Each number is 128 + 32 x the weight over its row's rms, rounded and kept within 0 to 255. Layers, rows and columns count from 0. The size above them is the row's rms in percent of the matrix's.

# layer 3 attention key, 448x448, rms 0.0287, rows 52-63, columns 392-447
size [112 119 118 111 115 117 115 113 110 116 114 112]
[[176 144 127  88 134  90  66 153 107 162 145  38  96 120 184 168  76 146 119 110 143 149 101 178 149  81 126  92 142 194 133 119 127 171 164 125 118 153 105 121 146 140 157 158 173 125 192  68 119 115 123 142 168 187 135 127]
 [120 114 120 153 108 128 155 139  82  89 153 185 100 108 164 139 127 111 142 143 171 130 141 173 139 147 159 140 133 147  90 104 103 151  86 134 138 110 148 132 111 126 168  75 107 101 196 140  60 131  97 106 121 144 122 100]
 [151 144 155  69 104  81 136 125 141 184  73 113 130 123 119  64 120  56  99 109 120 120 116 149 153 104  90 172 108 121 134 133 159 188 155 115  95 139 143  80  76  91 132 140  94 106  83 128 106 155 161  93 116 110 123 125]
 [135 172  94 151 136 178 128  28 102 113 123 150 132  85  93 116 159 108 124 163 161  19 182 156 137 130 149 100 116 143 140  98 111 114 101 140 135  99 146 157 155 172 114 132 113 167 175 105 140 151 146  97 192 134 166 136]
 [117  99 142  78 208 148 167  79 176 143 117 102 117 165 197 130 133 167 109 136 110 154  78  70 142 116 140 130  67 130 105  95 147 130 130 110 172 128 159 162 174  84  96 110 107  88 110  90 127 110 125 146 148 117 166  57]
 [101 156 177  98 118 142 137 157  86  88 143 155 131 176 137 140 127 106 144 105 125 160 144 135 101 103  94 144 152 146 144  54 138  95 169 161  99 116 128 125 139  51  99 131 107 139 115 162 137  92 131 153 130  94  94 188]
 [131 112 109 155 122 139 120  84 140 154 115  83 145 135 117 140  53 119 139 133  69 119 107  85 119 110  72  75 154 102 153  71 198 196  71 135 126 117  97 140 146  95  92 113 114 177 128  35 129 136 139 176  67 103 129 116]
 [137 117 130 133 125  87  93 106 121  72 182 188 172 162 128 142 113 107  78  94 123  94 156 156 131  78 125 107 125 154 103 134 152  99  86  89 115 171 131 142 117 112 105 176 103 143 106 137 161 119 107 102 175  90 135  78]
 [121 143 154  77 110 162  58  94  93 143 119 132 114 169  95  84 140  96 142 109 207  69 166  84  96 106 145 102 130 201 117 109 147 117  99 110  86 152 188 215 120 108 153 119 166 129 133 127 151 109 136 136 142 128 149 146]
 [127  91 154 129 124  94  54 119 189 120 152 148 205 147 107 103 137 119  81 117 147 129 106 152 171 114  86 132 163 143 123 167 187 118 109 154  86  92 136 122 160 152  49  99  87 161 183 145 133 133  98 149 154  85 125 126]
 [113  85  95 131 159 120 114 221  98 126 130 120 145 111 136 172 195 149 128 124 160 124 133 116 110 126 118 131 116  68 112 137 142 115 145 168 157 105 108 141 113 164 145 137 186 119 131 110 101 112 159 144 178  89 125 133]
 [119 140 203 128 105 143 159 161 187 120 137  83 118 111  92 110 128 115 234 156 151 135  97  97  76 120 140 131  88 127 171 145 166 157 178 130 122 158 161  96 105 123  90 158 106  62 118 133  31 165 121  87 161 124  66 121]]
# layer 3 attention query, 448x448, rms 0.0289, rows 53-63, columns 392-447
size [137 139 132 134 139 132 138 135 134 133 142]
[[ 81 135 138 195  73 151 177 112 110  91 179 107 131 164 113 100 144 112 115 157 173 143 185 110 183  96 180 125 129 124 123 159 154 117  89 111  59 157 126 133  87 103 118 101 145 112 129 154 115 136 109 139 130 153 110  92]
 [129 117 171 107 135  77 142 155 151 106  80 112  88 136 156 178 141 113 161 137 100 106 124 121 150 171 101  89 149 186 117 221 144 126 126 105 130 175 137 134 136 177  94 127  88 119 113 115 182 155 170 135 135 166  87 117]
 [130  95 103 137 104 134 125 118 125  72 127 125 136 122 161 123 141 166 137 134 103 159 117 219  89 115 119 127 135 151 154 134 114 118 109 126  84 165 153 153 111 176 134 109  97  97 115 103 149 149 139 144 110 169 135 145]
 [127 158 151  96 133  87  81 154  74 117 170 131 119 163 109  91  68 168 170 199 131 152 126  74  79 142 174  87 105 151 116 167 148 175 100 139 156 118 171 146  98  92  78 119 124  87 155 136 118 184  68 139 155 125 132 129]
 [113 130  57 130  75 154 113  73 180 141 127 154 164 114 141  74 131  66  95 146  71 144 120 117  88 122 168  81 194 146 132  84 165 163 179  97 148  96 105 108 105  99 120  69 181 107 150 117 159 114 130 143  70 154 104 142]
 [151 108  93 160 111 109 155 105 165 179 128 144 130 185 137 132 127 141 144 110  62 124 100 158 120 131 109 158 145 119  95 126 182 152 149 167 132 133 166 151  53  86 146 163 122 140 112 113 106 150 142 112  98 131 145  98]
 [147 154 120 154 109 119  99 115 145 116 150 194 146  99 114 177 150  80  95 108 146  95 114 135 110 170  99  84 167  99  60 138 169 102 152 160 125 150  85 133 157 179 114 116 133 185 186  75 148 102 194 109  91 156 148 180]
 [ 65 120 138 148 132 130 136 140  94 184 146  97 129 154  90 137 117 130  97 114 122 162 165  81  83 124 156  92 154  51 126 118 132 159 146  86 109 114 153  80 193 116 146 140 145 180  94  71 132 137 120 120 154  86 144 105]
 [147 120 109 124 126 117 116 146  75 173 115 108 186  69 152 158 115  84  95 107 156 133 109 112  98 145  87 108 132  74 154 138 133 143 127 115 143 161 157  95  70 126  98  56 127 177 143 129 120 143 142 167 124 127 122 121]
 [126 137 209 156 148 129 148 129 119 129 142 160 147 134  96 151 100  53  63 147  87 121  95 112 129 184 121 165 150 154 113 148 154 105 112  99 109 130 134 102  68 118 154  96 113  37 164  86  77 121  92 132 151 150 124 137]
 [ 86 160 157  96 123 121 157 117 125  98 104 126 123  92 126 113 143 126 153 210 128 121  94 132  81 141 119  85 174 154 151 122 135 123 173 131 108 192 153 126 140 118 153 177 123 132  87  85 109 141 151 132 162 160 137 119]]
# layer 3 attention value, 448x448, rms 0.0288, rows 0-48, columns 392-447
size [136 145 147 144 136 140 136 142 135 135 140 138 137 140 130 142 141 140 142 139 146 136 140 140 144 139 134 131 138 136 138 137 135 138 134 133 144 140 136 140 143 136 142 137 151 133 127 144 139]
[[111  84 132  20 187 117  86 119 115  87 142 141 126 166 117 112 128 134 124 105 168  71  99 130  60 132 129  94 118 147 151 163 104  81 144 160 143 134 118  97  92  34 171 176 130 126 107  90  92 119 158 143  57 149  77 217]
 [138 139  99 158 117 107 117 145 115 176 122 119 132 130 141 161 143 145  99  84  67  90  96  89  78 101 139 113 148  92 141 143  79 105 153 150 169 103 122 103  86 107 107 140 138 155 148 121 123 115 111  82 125 156 155 182]
 [138 100 169 173  89 115 130 116 197 128 142  83 199 145 114 132 123 132 146 158 112 130 163 129 206 139 141 130 153 114 124 113 107 121 162 136 141 125 125 143  86 123 115 102 106 120 117 119 122 132 131 152  76 116 111  58]
 [100 114 124 178 153 161 182 155  74 112  78  96  74 158 118 100 135 149 118 111 183 153 206 156 108 177  95 140 103 159 136 145 181  88 174 135 175 179 150 120 103  76  95 148 137 153 136 124 125 140 165 105  48 146 111 158]
 [134 117 106 138 128 116  81 126 153 104 134 117 144  98 176 124 132 158 153 137 170  84 118 139  99 143 104 140 105 157  91 106 148  96 108  58 179 105 147  81  90 155 147 166 224 122 104 159 149 124  93 148 180 179 129 150]
 [181 102 147  92 154 116 123 160 116  98 102 194 122 119 167 122 131  93 139  97  78 103  90 110 186 123  73 111 131 131 184 132 138 164 138 115 146  88 147 131  69  66 171 100 106 102 174 113 140 151  97 132 134  73 116 132]
 [157 154 141 166  91 135 139 171 108 196 128 120 148 146 125 162 163 110 120 190 160  81 117 196 166 145 155 154  73  56 171 150  74  73 198 145 151 106 140 152  81 139 146 166 134 110 119 112 129  99 144 125  80  63 113  60]
 [ 90 111 136 112 145 151 202 141  74  36 151 118 118 197 104 112  85 114 117 149  98 130 157 113 170 164  99 122 121  94 176 114 100 131 136 141 139 162 186 165 178 131 137 172  89 137 123 127 130 125 158 111 104 127 124 168]
 [154 138  99 123  71 124 190  66 116 140 133 137 135 110 119 142  94 180 102 115 101 215  92 125 167 117  84 156 124 105  90 136 178 156  94 110 174 151 147 132 112 135 123 116 106 155 107 147 140 183 194 132 149 158 123 121]
 [141 159 127 170 144 141 122 143  49 145 117 146  79 167 133  98 155 134  91 199 161 136 127 157 103 145 146 125 152 117 111 179 110 135 167 183 123 163  90 124 115 104 138 109 111 137 111 101 156 142  95 134  73 110 138 132]
 [ 88 104 100 102 134 131 135 166  96  76 122  96 149 136 123 179  90  69 118 131 148 123 165 130 184  97  90 146 123  91 164 153  66 120  49 131  91 191 101 138 135 132 168 200 126 128 119 124 122 165 113 153  58 179 165 145]
 [168 134 162 152 138  99 177 150 104 160 111 147 178  91 122 141 113 129  82 129  96 129 105 168 115 101 128 140  81 124 143 131 106 191  99 111 138 128 149 154 150 136 187 104  97  80 135 106 191 109 110 134  94  90 131 148]
 [ 97 149 118 150 125 132 126 117  67 240 181 152 119 127 157 108 175 158 104 129 106 113 127 195  76 164 140  98 141 152 128 153 147 121 138 223 138  78 144 120 203 128 174 140 104 130 109 128 135 102  89 134 130 150 129 145]
 [ 75 135 100 147 100  96 111 143 132 106 117 130 162 111 154 149 138 170 157 184 171 104 182  98 182 137  76 136 177  95 131 126 163  83 160 161 168 193  91 106  84 189 178 142  86  92 135 122 145 173 134 197 145 102 110 151]
 [128 101 177 117 127 146 143 144 103 123 111 113  91  85  33 105 108 161  75 155 141 125 150 168 157 160 101 122 184 177 121  87 131 119 140 190 154 158 141 136 106 100  63 158 170 136  78 165 109 133 161 103 222 200 132 159]
 [138 123 134 134 120 150 113 151 120 116  87 218 171 139 154 102 170  92 123  57 114 111  94  64  92 156 165 149 112 124 179 168 124 119  91 144 139 202 119 184 130 110 180  56 158  82 118  98 133 186 125 120 130 122 136 108]
 [130 154  94 129 138  90 111  79 135 163 131 115 149  88 131 148  99 118 138 129 153 191 126  98 141 116 108 108 145 111 137 124 164 105 148 111 122 135 177 170 158 128 149  60  98  93 173 145 139 115  82 113 125 131 135  73]
 [130 128  96 162 133  68 128  97 149 179 135 106 179 141 140  84  45 150 117  82 104 109 183  96  90  98 122 206 148 114 124 152 136 145 130 113 146 153  85 170  95 138 118 145 117 157 104  38 125  69  71 137 111 109 139 115]
 [ 98 182 134 219 136 122 128 104 134 102  98  78 122 166  64  83  95  91 106 197 106 185 110 151 105 149 111  94  90  98 174 130 131 113 129 197 140  97 221 133 177 104 153 132 148 118 152 119 164 102 109  74 130 127 141 172]
 [161  64 125  92 135 138 142 112 106 109 165 106  46 172 174 129  49  97 136 131 110 131 115 146  76 134 123  90 108 170 116 103 188 114 157 211 137 185 119 125 130  90 106 110 136 157 142 151 148  86 109 131 145 126 157  92]
 [162 128  99 153  91 115  94  83 152 113  94 110 136  88 139 148 161 141 145 139 151  88 202 141 131 145 106 112 122 160 112 141 155 122 145 191 206 136 126  90 115 163 164 119 144 211 104 117 153 157 104 115 114 132 126  87]
 [122 140 179  82 177 106 139  92 137 124 129 193 103  95  96  98 128 157  91  83 123 115  99 171 136 115 144 136 156 129 123 179 140 128  92 160  95 110 158 119 124 226 135  64  31 142 111 173  34 168  67 130 167 121  86 183]
 [101 129 137 158 113 150 118 104 142 143  96 119  76 129 140  91  88 162 131 177 143 108 101 130 142 189 103  62  97 137 134 112  82 129  81 117 141 134 149  81 147 162  83  29  87  83  89 144 131 203 123 123  91 170 135 144]
 [120  82 178 159 103  81  72 126 177 132  76  96 168 115 128 175  98 123 137 176 135 108 143  75 105 160 121 132 128 138 175 119 117  61 178 137 174  85 162 119 149 123 161 159 130 179 108 188 184  80 190  88 108 153 106  84]
 [114 106  88 116 151 176 124  76 139 171  96 154 135 115 160 139 200 138 148  86 128 118 128 147 115  82 103  73  77  68 138 147 136 164 128 177 147 120 119 174 144 105 156  77 111  76 130 124 153 124 123 128 191 103 135  56]
 [119 173  85 105 143 137 139 158 167 138  61 140 107  82  77 138 139 124  95 145  90 152 106 141 151 134 138 118 115 154 128 121  84 128 168 131  99  93  91  95 177 105 133 120 136 225 142 148 109 107 119 109 168 146 166 182]
 [158 128 107 155 150 151 125 133 132  52 198  71  39 152 141 170 127 122 181 105  98 156  97 145 127 143 124 131 140  96 149 119 149 129 156 134 169 114  96 163  86 110 138 152  76 147  91 160 122 114  93 128  97 187 192 122]
 [181 133 182 134 100  94 170 128 177 119 149 130 136 100 153 128 113 112 114 156 112 147 142 146 172 103 142  90 196 133 148 122 224 136  36  98 159 145  84 146 149 133 152 140  84 144 193 146 156 118 155 103  92 104 174 209]
 [113 157 156 143  94 110 137 164 109 138  90 148 128 172 148  94 166  80 138 176 147 179 135  97 137 106 148 112 197 120 105 130  58 101 149 149 157 118 164 107 130 194 159 131 149 140  36 159  98 170 143  83  55 167 118 132]
 [175 157 120 138 130  64 167  73 168 156 120 114 175 106  71  88 150 176 188 173 152  84 132  98  81 104 132 119 103 191  70 118  77  92  95 147 114 111 157 174 134 149 130 174 122  75 145  97 115 135  66 106 188 104  93  96]
 [128  96  91 132 113 105 167 136 123 103  93 135  99 136 162 130  86 106 107 132 106 144  97 116  81 164 174 135  33 108 121 148 134 134  98 107 110 114 143 137  46  80 103 118 118 103 141 195 193  64 145 160 176 150 138 110]
 [ 84  94 131 124 198 183 109  80 173 101 146 182 136 104 155 110 137 158 124 135 116  97  88 151 124 149 141 140 136 137 180  89 169 120 120 148 174 127 134 132 112 132 142 126  60 128 212 153 119  90 149 100 132 134 146 194]
 [118 180 107 101 165 115 136 176  92  97  88 144 115 170  98 109 134 149  94 115 164 139 121 112 157 141 165 135  60 110 136 132 130 142 105 153  92  61 115 161 107 127  99  92 178 145 126  97 103 192 114 163 154 105  58 175]
 [141  53 148 164 101  88 121 145  71 128 155  90 138  63 137 133 167 118 128 133 149 180 145  78 130 132 116 153 133 121  91  92 106 109 138  90  91  92 184 192 141 158  66 119 208 131 180 130 143 108 128 134 177  85  70 101]
 [118 105 124 109 131 141 113 105 134 184 102 141 191  94  98 150 164  90  94  89 134 140 158  78 140  78 114  72 185  91 150 133  87  78  90  81 135 142  89 133 133 101 117 116 150 147 151 133 146 118 107 120 156 158 125  72]
 [178 117 144  96 143  99  93 177 147 112 119 106 162 158 145 193  81 106  88 112 173  94 144 116 154  71  96 154 134 153  50 111 153 142  75 100 169 149 153 116 137 165 130 113  65 117 170 191 108 220 143 110  93  89 124 150]
 [107 179 172  80 145 127 126 147  78  93 145  85  89 139  97 123 116 140 148  96 184 153 143 111 190 123 123 119  66  63 125 109  93 159  99  89  90  83  88 134 136 149 163 115 115 239 118 169 173  80  68 124  94 117 138 125]
 [108 109 114 139 118 155 117 117 158 142 142 193  95  91 147  79 110  94 170 107 115 104 140 144  69  98 126 133 132 166  95 175 133 108 131 154 146  95 186  93 122 152 152 122  59 141 107  89 116 104 152 181 143 119 169  83]
 [ 94 117 108 130 110 112 103 142 129 136 178 130  86 152 164 108 142 155 143 129 151 117 139 109 136 113  77 105  88 144 147 145 148  84 191 139 110 177 134 100  97 191 144 179 163 113  97 158 117 164 121 133 153 137 134 152]
 [125 149 131 124 164 106 101 140  92 125 103 116 137  71 145 109 129 183 145 141 158 145 144 162  94 114 134 187 106 164 124 181 106 176 130  72 130 148 107 129 169 100 156 130 109 147 160 118 148 127  99 163 126 161 146  95]
 [154 167 105 123 126  66  85 123 146 150 136 142 128 137  94  88 166  98 137 195 131 123 101 124 126 123 131 218 114 142 166 129 108  81 188  91 131 137 146 159 166 125 139 100 107 159 158  97 110 131  50 153 138 138 149 154]
 [150  82 129  88 132 176  62  88 204 146 101 145 104 127 162 124 110  93 157  91 111 120 100 140  86 121 139 117 129 171 154 123 114 136 121  74 165  97 214 167 147 104 153 137 108  60 116 145 129 153 159 213 182 128 148 145]
 [ 96  74 149 105 109 111 116 147 123 124 151 117 155 144  80 188 150 155 133  70 115  98 132  63 152 134 147 137 131 167 104 171 176 178 133 139 147 127 101 152 152 135 164 122  95 118 178  90 106 155 122 155 163 129  33 139]
 [136 171 116  96 136 161  92 175 145 138 162 118 124  99 144 222 173 122 123  88 134 152 195 117 110 134 116 186 223 131 136 133 149 133 118  90 149 123  72 137  67  91 138  73  41 132 125 156 243 174  97 131 139 101 169 104]
 [160 148 157  90 182  80 121 149 144 190 102 117 141 126 120 141 158 116 122 111 157 134  86 147  24 136  97 127  40 101 111 112  86 173 137 135  95 102 158 145 125  76 109  93 127 156 211 144 167  37  96 118 155  89 125 198]
 [ 99 139 156 129 116 192 182 103  95 137 182 139 140  91 170  67  85 132  85 108 102  83 117 106 128 102 128  96 145 135 188 165 162 147 128 131 101 128 127  91 143 101 127 152 116  98  77 155  67 131 126 163 169 106 128 118]
 [144 139 133 134  70 105 103 126 140 141 118 167 129  93 118 104 129 130 185 166 131 191 133 125 133 172  99 126 108 165 128 103 112  94 113  54 194 130 117 122 182 161 140 157  99 107  88  69 122 122 161  87 160 134 103 164]
 [120 113 105  95 159 142 183 187  99 147 181  86  38 101 104  99  90 109 173 106 154 103  99 164 145 135 132 116  46 119 139 144 123  99  73 143  77 147 107 123 128 127  84 145 149 102 135 112 123 142 109 119 162 116 113  85]
 [136 139 161 132 107 125 128 192 100 154  83 109 117 118 107 118  75 122 192 117  97  72 106  98 167  81  98 112 199 190  52  90 170 193 138 135 194 147 144 124 137  87 120 121 120 118 139 127 125 141 106 102 112 164 153 158]]
# layer 3 attention output (transposed), 448x448, rms 0.0357, rows 0-47, columns 392-447
size [118 128 131 123 125 125 122 125 119 127 121 121 127 125 124 125 124 122 127 128 131 122 126 123 126 124 121 120 119 124 125 121 125 123 122 122 125 126 121 128 124 126 124 124 125 123 119 130]
[[128  48  84 135  60 104  86 144  96 109 111 124 165 166  91 160 132  89 152 128 138 188 136 132 172 143 141 140  96  77 146 150 127  98 142 105 132 121 110  91 141 173 117  83 106 161 162 128 128 106 128 160  85 138 160 157]
 [153 109 180  86 154 117 145 134 197 119 106 135  69 116  52  85 154 124 146 133 138 128 145 119 199  77 130 109 125 130  35  71 106  80 110  95 127  66 156  85 136 131 133 161 134 120 115 168 119 136 154  85 123 135 116 112]
 [132  68  51 134 146 224 154 134 117 148 162 136  73 159 146 169 104 151  58 131 206 202  92  77 104  72 107  96 129 158 129 110 120 143  75 172 126 132 142 131 192 142 185  90 165  97 177 130 110 122 132 124 160 161 141 111]
 [141  99 128  69 112 103 108  85 184 119 185 112 162  98 105  86 115 106 142  89  86 143 115  74 112  88 181 181 121 111 136 131  95 142 129 179 120 169  93 103 129 116 126 161 105 106 117 131 124 137 109 183 125 170 133 135]
 [110 129  88 147 157 127  92 119 159 160  97 192 181 174  87 124 116  94  98  95  89 101  61 160 134 125 105 160 130 128 136 118 162  94 154 148 140 109  73 168 155 111 117 110 101  83 110 113  70  96 155 112 110 107 128 128]
 [ 94 138 145  85  92 168 142 103  73 174 137 123 117 123  92 110 152 148 138 119 131 127 149 118  91 139 165 132 187 123 142 103 149 124 121 100 158  69 141 134 113 165  94 123 119  63 203 183  88  87 100 164 113 155 110 151]
 [135 152 169 135 142 152 143 139 110  96 140 208 113 111 196 115 141 126  92  87 100 127 161 123  82 159 107 131 146 159  71  93 112 164 133  42 102 120 139 116 184 135 134 142 119 171 103 141 120 131 146 134  99 122 135 180]
 [127 133  96 121 145 149 140 145 171 169 141 127 158 111 139 182 107 172 177 113 123 129 149 156 117  95 104 166 123 121 131 100 129 145  81 134 129 140 105 125  63 160 131  46 103 131 166 106 103 114 170 205 157 204 103 130]
 [113 136 165 123 140  74 150 164 132 157 119  66 161  67 113 129 162 127 124 148 108 128  57 125  70 142 172 152 133 135  80 112  79 111 182 117 104 165 121 118 111  71 110 123 188 138  92  90 155 101  76 141 119 142 104 155]
 [133 148 130 119 143 123  98 157 213  83 129 163 120 143 169 194  94 154  94  73 121 119 102 113 186 200 108 101  82 140 142  89 159 123 144 122 215 128 147  77 182 143 172 154  97 109 144 149 132 111 181 119 177  75 100 147]
 [138  61 130 133 169 167 170 150 165 113 113 178  84 130 166 120  90 177 111 161 144 145 140 102 120 165 152 140 104 167 103  98 153  80 158  95 139  57 123 104 120 184  64  46 170  97 176 130 150 121 145 105 127 125  92  73]
 [100 131  93 178 118 133 173 105 164 100 141 128  68 102  79  95 175  84 150 100 160 132 223 130 113 162 112 111 161 143 156 151 103 121  96  90 150 145 149  85  88 132 130 143 132  99 187 134  93 143  98 139 210 169 130 126]
 [181 115 139 154 176 181 119 104 150  47  83 112  65 136 133 148 122  96 161 106 142 141 149 169 125  92 106  90 110 122  93  96  70 121 162  93 138  69 101 142 140 125 153 182 148 149 122 130 142 145 152 113  78 102 119 109]
 [159 139 147 200 192 104 175 125 139 103 180 152 126 183 121 106 141 113 111  79 138 150  98 108 163  82 196  98  79 100 166 117  88 137 137 113  96 150 124 123 125  93 103 103 137 184 116 159 139 128 139 146 142 145 134 182]
 [148 141 137 144 130 152  82 136 157 166  95  80  86 138 151 200 117 108 178  89 112 118 156 189  84 145 153 135 121 103  92  94 140  95 188 126  99  72 154 130  73 117 147 161 120 171 169 107 189 158 147 125 105 109 116  93]
 [128 104 123 119 140 128 176 113  95 126 184  86 114 157 185 137 120  62 101 129 132 105 154  99 145 153 107  83 133 121 129 116 122 112 149  52 136  99 124 120 130 107 120 139 128 194 185 154 154  89 153 115 129 189 100 106]
 [ 98 135 138 127  51 141 147 160 115 131 110 176 160 122 139 136 132 113 135 168 166 104 148 114 208 120 164 178  89 137 177 158  47 141  96 138  98 178  82 123  90 174 135 208  80 125 103 142 134  45 133 159 123 100 150 209]
 [ 93 167 112  41  91  67 191 161 143 101 123 185 131 162 124 129 110 138 136 147 140 113  88 120 131  96 175 100  89 138 106  90 150  74 138 173 161 123  89 134  88 110 184  85 129 156  92 132 163 128  72 127  64 131  70 118]
 [110 135 155  51 168 133 114 102 119 132 137 153 127  73 146 146 103 124 129  90 142 160 193 131 168 108  98  85 149 102  63 101 122 128  54 118  69 142  93 147  85 143 105 156  64 197 128  96 133 122 219 118 120 173 102  82]
 [107 114  99 171  96  95 109 145  67 159 114 139 133 140 109 149 113 166  95 114 187 112 177 144 133 137 163 136 120 125 135 119  91 149  52  82 127  45 124 156 114 183 163 145 148 137 147 143 129  99 156 127 163 135 124 127]
 [121  99 123 120 121 130  99 165 118 141 139 173 188 151 140 101 132 121  86  88 186 151 142 129 110 131 133 137  73 114 151 105  83 147 141  80  97 125 123 200 143 123  65  89 134 113 131 133 135 163 118  84 158 152 166 117]
 [156  97 146 125  81  62 143 181 105 116 110  72 188 104 127 172 180 145 132 182 114 128 163  94 163 149 121 143 120  75 120 120 150 157 146 126 139 164 165 187 101 124 145 155 137 111 142 105 108 125  98 133  98 123 102 140]
 [122 147  94 162 148  92 153 139 134 153 128 121 126 112 122 151 143 146  70 127 130 136 108 185 210 138 168 153 120 164 128  91 159 122 122 157 168 100 100 152 104  72 171 218 155 185 152 127 157  24 164  61  96  98 132 141]
 [117 122 119 107  63 153 155 121 104 127 150 106 119  80 125 102 121  46  99 116  96 109 107 198 171 135 113 112 139 109  68 109 143 124  31  92  67  97 169 106 121 102 126  56 159 113 152  93 165 132 102 179 124 105 131 108]
 [117 138 166 114 105 138  82 166 155 129 161 135  84 115 120 114  62  38  97 128 161 120  95 121 142  60 119  71 172 122  88 144 113 134 220  94 132 111  86 109  78 142  92 155 156 135 114 149 165 105 121 136 163 166 188 101]
 [165 100 147  99 122 204 112 158 113 152 155 153 109 156 161 116 139 155 116 154 153  30 147 160 101 147 112  97 147 125 106 129 143  88 153 105 186  78 163 132  96 100 154 131 122 143 112  75 167 128 114 133 116 100 128 106]
 [105  84 104  99 142 133 129 165 131 164 163 133 149 134  87 142 101 173 131 154 148  73  99 109 115 186 142 145 150 155 165 129 108  93 119 184 126  83 136  61 110 148 171  89 157 107  92 142 107 106 131 136 124  56  74 155]
 [119 190 145 148 142 127 117 134  88 131  92  77 180 139 100 158  60 124 129 156 140 137  71 123 123 112 111 175  80  81 105 152 111 168 125  46  70 124 140 167 132 147  69 104 144 135 138 151 142 176  52 154 139 139 114  72]
 [124  74  59 118 151 128 125 128  85 101 170 128 229  93 109 118 126 104 133  58 118  78 140  97 147 120  51 113  98  85 135 107 175  99 117 140  93 141 142 151 140  43 181  63  90 104 129 139 109 109 158 174 136  79 140  88]
 [ 94 169 102 105 158 150  77 201 122  98 158 129 167 104 155 147 168 166 154  45 115 139 143 119 160 137 125 157 163  90 121 115 157 144 150  93 169 100 127 163 143 164 122  87 152 171 135 182 157 167 190 135 121 172 133 143]
 [127 103 134 122 134 111 111 193 119 122 181 100  77 157 127 121 240 121 128 113  73  90 155 144 142 147  34 137 160 122 127 120  88  85 101 143 161 191 138  98 160 181 173 155  60 100 125 114  97 109 138 130 116 125 204 135]
 [144 117 109  94  99 121  73 144 107 149  72  76 112 160 132 116 104 112 112 139 166 114 124  95 106 107 150 129 143  99 109 178 108 153 154 118 147 162 152 109 141  99 176 149 132  85 140  90 143 119 170 144 142 111 155 127]
 [158  81 138 134  75 111 139 131 144 141 127 147  85 110 159 129 108  91 113 123 104 134 136 113 144 130 118  89 163 182 135  92  99  78 147 135 116 146 119 142 143 158 121 127  87 127 228 113 146  96  58 145  70 119  48  99]
 [117 154 128 181 123 167 129 104 133 148 110 168  79 144 113  93 166  72 158 103  95 110  51 173 117 117  85 104 168 134 208 140 179 109  84 118 145 142 127 122 128  87  94 140 104 105 130  64 100 157 102  90 111 123 175 176]
 [133  97 136 131 157  95 122 139 129 140 160 159 102  95 153 138 121 119  89 117 130 118 135 137 125 108 132 127 141 148 141 133 170 180 131 135 162 120 135  97  84  95 116  86 162  94 168 199 168 107 125  82 107  42 141 130]
 [124 144 109 176 118 124 139 151 118 126 136 184  93  79 130  88 131 154 103 132 142 156  78 176 154 118 136 202 160 136 191 157  65  99 139 138  82 147  85  93 156 177  64 118  76 132 162 148 184 114  94 114 132 121 121 110]
 [158  55  94 198  87 138  78 122 157  97 124 167 145 121 151 199  98 142 131 161 171 112 137 176  83 130 124 101 101 128 199 162 183 193 126  97 100 163 165 102 162 138  79 135 118 124 156  92 128  91 114 153 113 113 108 182]
 [150 186 152  77 154 171 123 162 111 116 149 118  77  74 121 120 144 140  95 193 208 115 117 151 120  89 132  32  35 104 157  84 143 181 132  88 113 174 130 123 118 100  81 134 103  84 160 118  94 124  71 107 150  87  94 149]
 [110 183 126 123 159 110 145  93 112 125 104 140 106 140 100 167 146 106  77 165 178 112 178  34 114 152 138 201  98 123 161 103  85 163  94 103 180 121 121 170 168 141 149 162 137 165 123 144 118 135 160 110  92  91 111  87]
 [158 145 138 203 125 148 119 151 136 113 117 148 132 131 178  87 113  94 103 146 142 148  88 139 137 128  79  85 143 114 171 109 176 128 145 118 161 175 161 167 132 128  94 110 116 116 111 167  54 161 147 124 169  99 130  81]
 [156 122  96  77 148 172 102 104  86 121 123 120 133  99 181 155 178 169 169  61 126 122 123 127 113 115 149 111 136 126 121  84  78 143 143 174  98 136 167 118 127 149  83 182 139  91 180 152 145 107 145 131 128 135 156  98]
 [124  74 147 119 111 133 154 180 120  91 162 106 170 103 189 137  86 138  69 117 157 152 142 111 145 122 223 142 128 116 130   0 105  78 114 127  91  94 155 111 140 139 106 119 117 118 167 103 119 100 146  61  69 143  81 116]
 [ 79  93 101 113 191 162 163  70 129 129 105 147 129 112 136  87 109 131 113 116  71 143 134 153 158 134 108 150 117 138  67  67 103 106 145 146 132 134 180 116 168 154  70 125 177  81 147 135 136 112 137 133 108 108 162 168]
 [128 162 144 169 152 130 147 149 192 154  91 166 164 108  44 119  65  98 145 117 112 127  85 180 112 107  78  86 120 130 150 116 135  87  94 150 104 148 143 156 145 130 121 145 133 123  96 109  94 111 104 150 191 114 113 128]
 [157 103 143  86 132 140 161 161 155  93 138 152 143 125  95 132 140 139 127 124  77 120 186 105 154 156 142 180 213 168 112 100 163  62  92 127 146 132 160 114 118 125 103 112 102 147  68 159 122 189 138 114 100 135 151 110]
 [124 105  75 152 161 136 136 100 195 145 138  81  90 158  89 182 134  71 160  91 124  79 129  54 133 145  69 155 123 100 158  34 106  97 126 138 172 129 156 116 132 127  89  93 144 101  99 146 158 139 101 143  60 179 170 185]
 [171 123 140 121 192 106 112 153 111 134 121  69  41 146 117 152 129 126  79 112 107  96 105 134 143 139 118 188 160 128 100 145 197 143  78 105  88 144  99  84  93 125 177 168 105  77 122 168 127 141 125 109 106 131 154 118]
 [ 95 123 163 149  89 168  62 142  83 111 130 173 138 102  92 123 119 130  73 152 179  94 104 100  39 169 134 141 192 123 120 104 133  95 128 155 182 143 158 144 167 117 145 167 156 136 117 125 127 133 124 156  98 208  52 134]]